config = dict(
    num_hidden_layers=15,
    hidden_size=768,
    num_attention_heads=6,
    num_key_value_heads=6,
    head_dim=128,
    intermediate_size=3072,
    vocab_size=8192,
    hidden_act='relu',
    norm='layernorm',
    norm_place='pre',
    norm_eps=1e-05,
    positions='learned',
    qk_norm=False,
    attn_scale=0.0884,
    bias='all',
    tie_word_embeddings=True,
    parallel_block=False,
    init='normal',
    init_std_qkv=0.0315,
    init_std_o=0.00576,
    init_std_up=0.0315,
    init_std_down=0.00576,
    optimizer='muon_variant',
    learning_rate=0.00142,
    lr_mult_o=2.0,
    lr_mult_down=1.5,
    beta1=0.95,
    lr_head=0.00654,
    max_grad_norm=1.0,
    warmup_steps=200,
    schedule='wsd',
    decay_fraction=1.0,
    decay_shape='linear',
    final_lr_fraction=0.0,
    batch_tokens=131072,
    max_seq_len=1024,
    doc_mask=True,
    train_tokens=913300000,
    max_steps=6968,
    dataset='wikipedia_en',
)
Each number is 128 + 24 x the weight over its row's rms, rounded and kept within 0 to 255. Layers, rows and columns count from 0. Numbers have three digits each. The size before them is the row's rms in percent of the matrix's.

# layer 5 MLP up, 3072x768, rms 0.0699, rows 3002-3044, columns 512-575
095:080101072137123075108156123137138126157112118101140145140132165116131112150128151138133138126123121131119147128133142135091151104148088100177143130181115137106090111120104119131117110090160113
102:106133157126143119144105130123145101117078156120115106134132110110129102151124126131133064117162118094139121110139079134149085091103110096153136060143148087130153139104149144091112119125110154
102:124148085166159133100121152179111129108144104067112150131141172130117138090127088169070141149183139116149129127117143092127116111106107102100165156132125118104149122114093095164120092145149153
103:110143121119151197105119098132119143125099125132106080146116125142140120178120156127125145105103124115142150103113090132152122122120128138135126082120121119114103120136074129129118118081140170
105:177116157127126163104162137149167163143157156099168113149119122136158128113137109095142141134154104164126167137130158117129134101122138154143138121111148136122108119113122136147132115124162103
100:127099118118113128151153156109132125159166132137059119115144157100140142109115168137121115183161143127125126108142139117077154152120111121110167097150181127163178145119131157126144159128086083
101:118124117119158118144179104106122169112129129090111162122122140142104120088083154126151109150102100112108122158124128110157155111076149134114118135113144117104099121101096120120103111115107123
106:109128135120129136150157127119099111179149142115132097114188076160093132071139111143135131103123091100108159163121118122138136079096141146116151145165153127132081132142143102107102136152124144
098:127104098137080128113145094108116137136129146152133110153131149144149109104139115150138132144149081115111095123120125111132124145171140099121158120129122142104119112121154138122108134186092128
099:122143087136164105103122123137108122093136130120105124128147122126130095167136164145141164125113124156137141139102130134118113132120120110102151129073154135134132126127154118106122117106147160
099:144170094115144137115141158150148100150176138136141106137119159142147164120079132130147126130147135120161106134147089174123124081126145148119138158138097134134130152135107144139164147103160127
100:135152178098138125141140149175097168139143151123157149097104130128130123124171132092126112093110106122135121129131113120120178147137131139113120123149144108115088102123146128116093121167101159
101:133115095101095093116129135173142139060086160140150130147113125137128124131125136109106157163145131130160135177142099107153186115132106130143130140121115170107102099134080132115090088133092128
103:156148139107154143145153125107123134136135133153116091129108117142104110153116122142125101089107137129142156146096109149130110169109107126122145105116143093132143137148122131102152123145123122
105:099102153117145118119142139117127153133157080124156127136096101165119115091134115106132143169115141084182132113164174121178147124148148103171130085142101111116136133147145110151138134117146160
104:115146162107125134182130117102129132159116100155100179118103137106140098143133139097122120131089138114138166106119127095156088134106137174202135131124105127118127131171132097142128114117120115
099:143135120086172084110079094155141176151112152155106131130142133145131112108156103178119112115130076143099127082105104123115186079093113135123155099158168168147098109167158104090128150130129124
091:093126146103101103149162108163128116112155182129106132153121133080161125089098172123135118164131122113148122120125142166131131115115148129129180121121111139149112120142094132198126146129099107
103:110146155165133096160104134143141161139139124124160080120130156120132183154155121099090108147121162154118151114139131144151124102191113196144135105138115090196142155158122106103160130115109094
094:128128149139138161184103108115153170145150136154125146128147121075123110143131113135132129164140113088116116094132087122126122118117155126119150128154194168148133179129118118133126071119123146
097:149141125120125125100106125118138117134088120114133136127079152112098120140129146166155127159140131152105103140132144103120163145113166141133088113095135123109126166130086091135107127121143168
102:158144137153137099102115061122098144176113090074115162110121099114065126138144167146120104168122124112155154133113140157161148136104130125124129131105120145090114146171114115154080045120136180
101:097144154093137134096163087172136107185144120130139135189135109130159141138173134146096183142138098135131125097139142105137119137105149054107076150091140146086105150138161125115126104129077165
101:125114101112112131138151169115131099115122125099107077152093150090091156139120120119096160125101100154101104108123119152119106097100111130103117104157142110135096116134142167139161121189154126
103:122118116104128116146148112112132112153083166134109162128130142098145089094101083126161147135136160141115118150108147139056079134131173131146104102173146127089109119116155149104096154125146159
099:116157110153163125143099160154140158096149104138092109119099120139129163130126145100125132129147104113182120089158106135092115129097167094141144121108122111139118135130158123127087101130133129
092:131128164109127124110142119103124099138116125136165122121125161131156113118101115165129085156105123155132123129103093164129120166133164136137166156113139118138143151142134139127097108116177160
097:121131150159138155069102107153111143122099090137152090107135112123113111107104149141092150103148140138178135150152125145147110129143163170129085145148125089137127083121136116129148155152120111
101:073122128106150127130145086114147146073103180103131121122141139113150092182134160109147114173134090129133097107114140131120155129142138049065134132105176135133102113144148140087133113087107148
095:092117185118109123133122141127114111117127135097149135160185137093144163085102081143148152078127132138132130138091130130130110121117053134155139139120089123108119152121126113122036128129157148
104:137088141118151105133131099140100132115082150103138123146085094158153141144182156095156113074173164096120142152085129134116089150126165160086140088110168123137156139156115124158116137108145161
101:136139114155112158180090125169119120145115111097145121084130153138158129078160147119113124117146114124126164145153134173126138159167123113152131100093117095125118126163142183104123121107151120
096:117114085109122121134123094135117134165133163150114106142110141097132150135120104138146137113143144131161146157099158114173122129107148101108098106113132110098129097117111103108111135158164155
111:133106078153163133135125067131158129136142155129086121099155115129085134125135077117083134086139140109141072094145133106146147140132119133085160107164067131082173151114135148156108110104109121
102:095104133112108121117129138144130135118126127166143169135181126153115103143150160136136132124131099109163125136153131135130126158132148142154122103125109136115139124135093107122156121105132119
101:108074175110111131120102118134174144159120134148162146099128106120138188108140104156130121126110147107150119099154091162162122138129125140119176136119113137145107116092140135093153066125109124
102:125148096142142125127124144131117140136097113122108087128176138083103101140175151146094162115112149131164092119158146074145084067107159137074184144137126129171130122154143143128150114130160101
104:120126145114095159107120122134120130092110169122118129126135147133112170132131112127119133141143132132133098133138109149167114091129150109093168112078162096080154130073149125128106108132146143
099:123156102101164148212116154122153151103166157135101166174100150105067142139136148159111107090140170115134111133121136120130133122148132114136110129131139122125141138144148126137087169113147109
098:110132126112152095117106153135109116120129129081113137155155100115108150146141147124153108171137147153113133133118162105101078140142135095115077121124146104166140129134109116106166143181133101
108:111105119069131142142145120109112139138112125094145185129089089130111093110125113144138079156139152095170142096131156122156151161108131085134137143127098137122113129159126144130120141103125174
105:145134140142165129151131119120150094122107145141148173156155091127118103153157166124123122134180109113150131124136106128123162120117056116175105129094141159168095100120144135132098146186186112
103:153116162163111124143136106138125116141163141077115132138142135169112152151157112122133137127145127140140118146118144079118136107116131149098111087140082090112064119109090075142130159126174143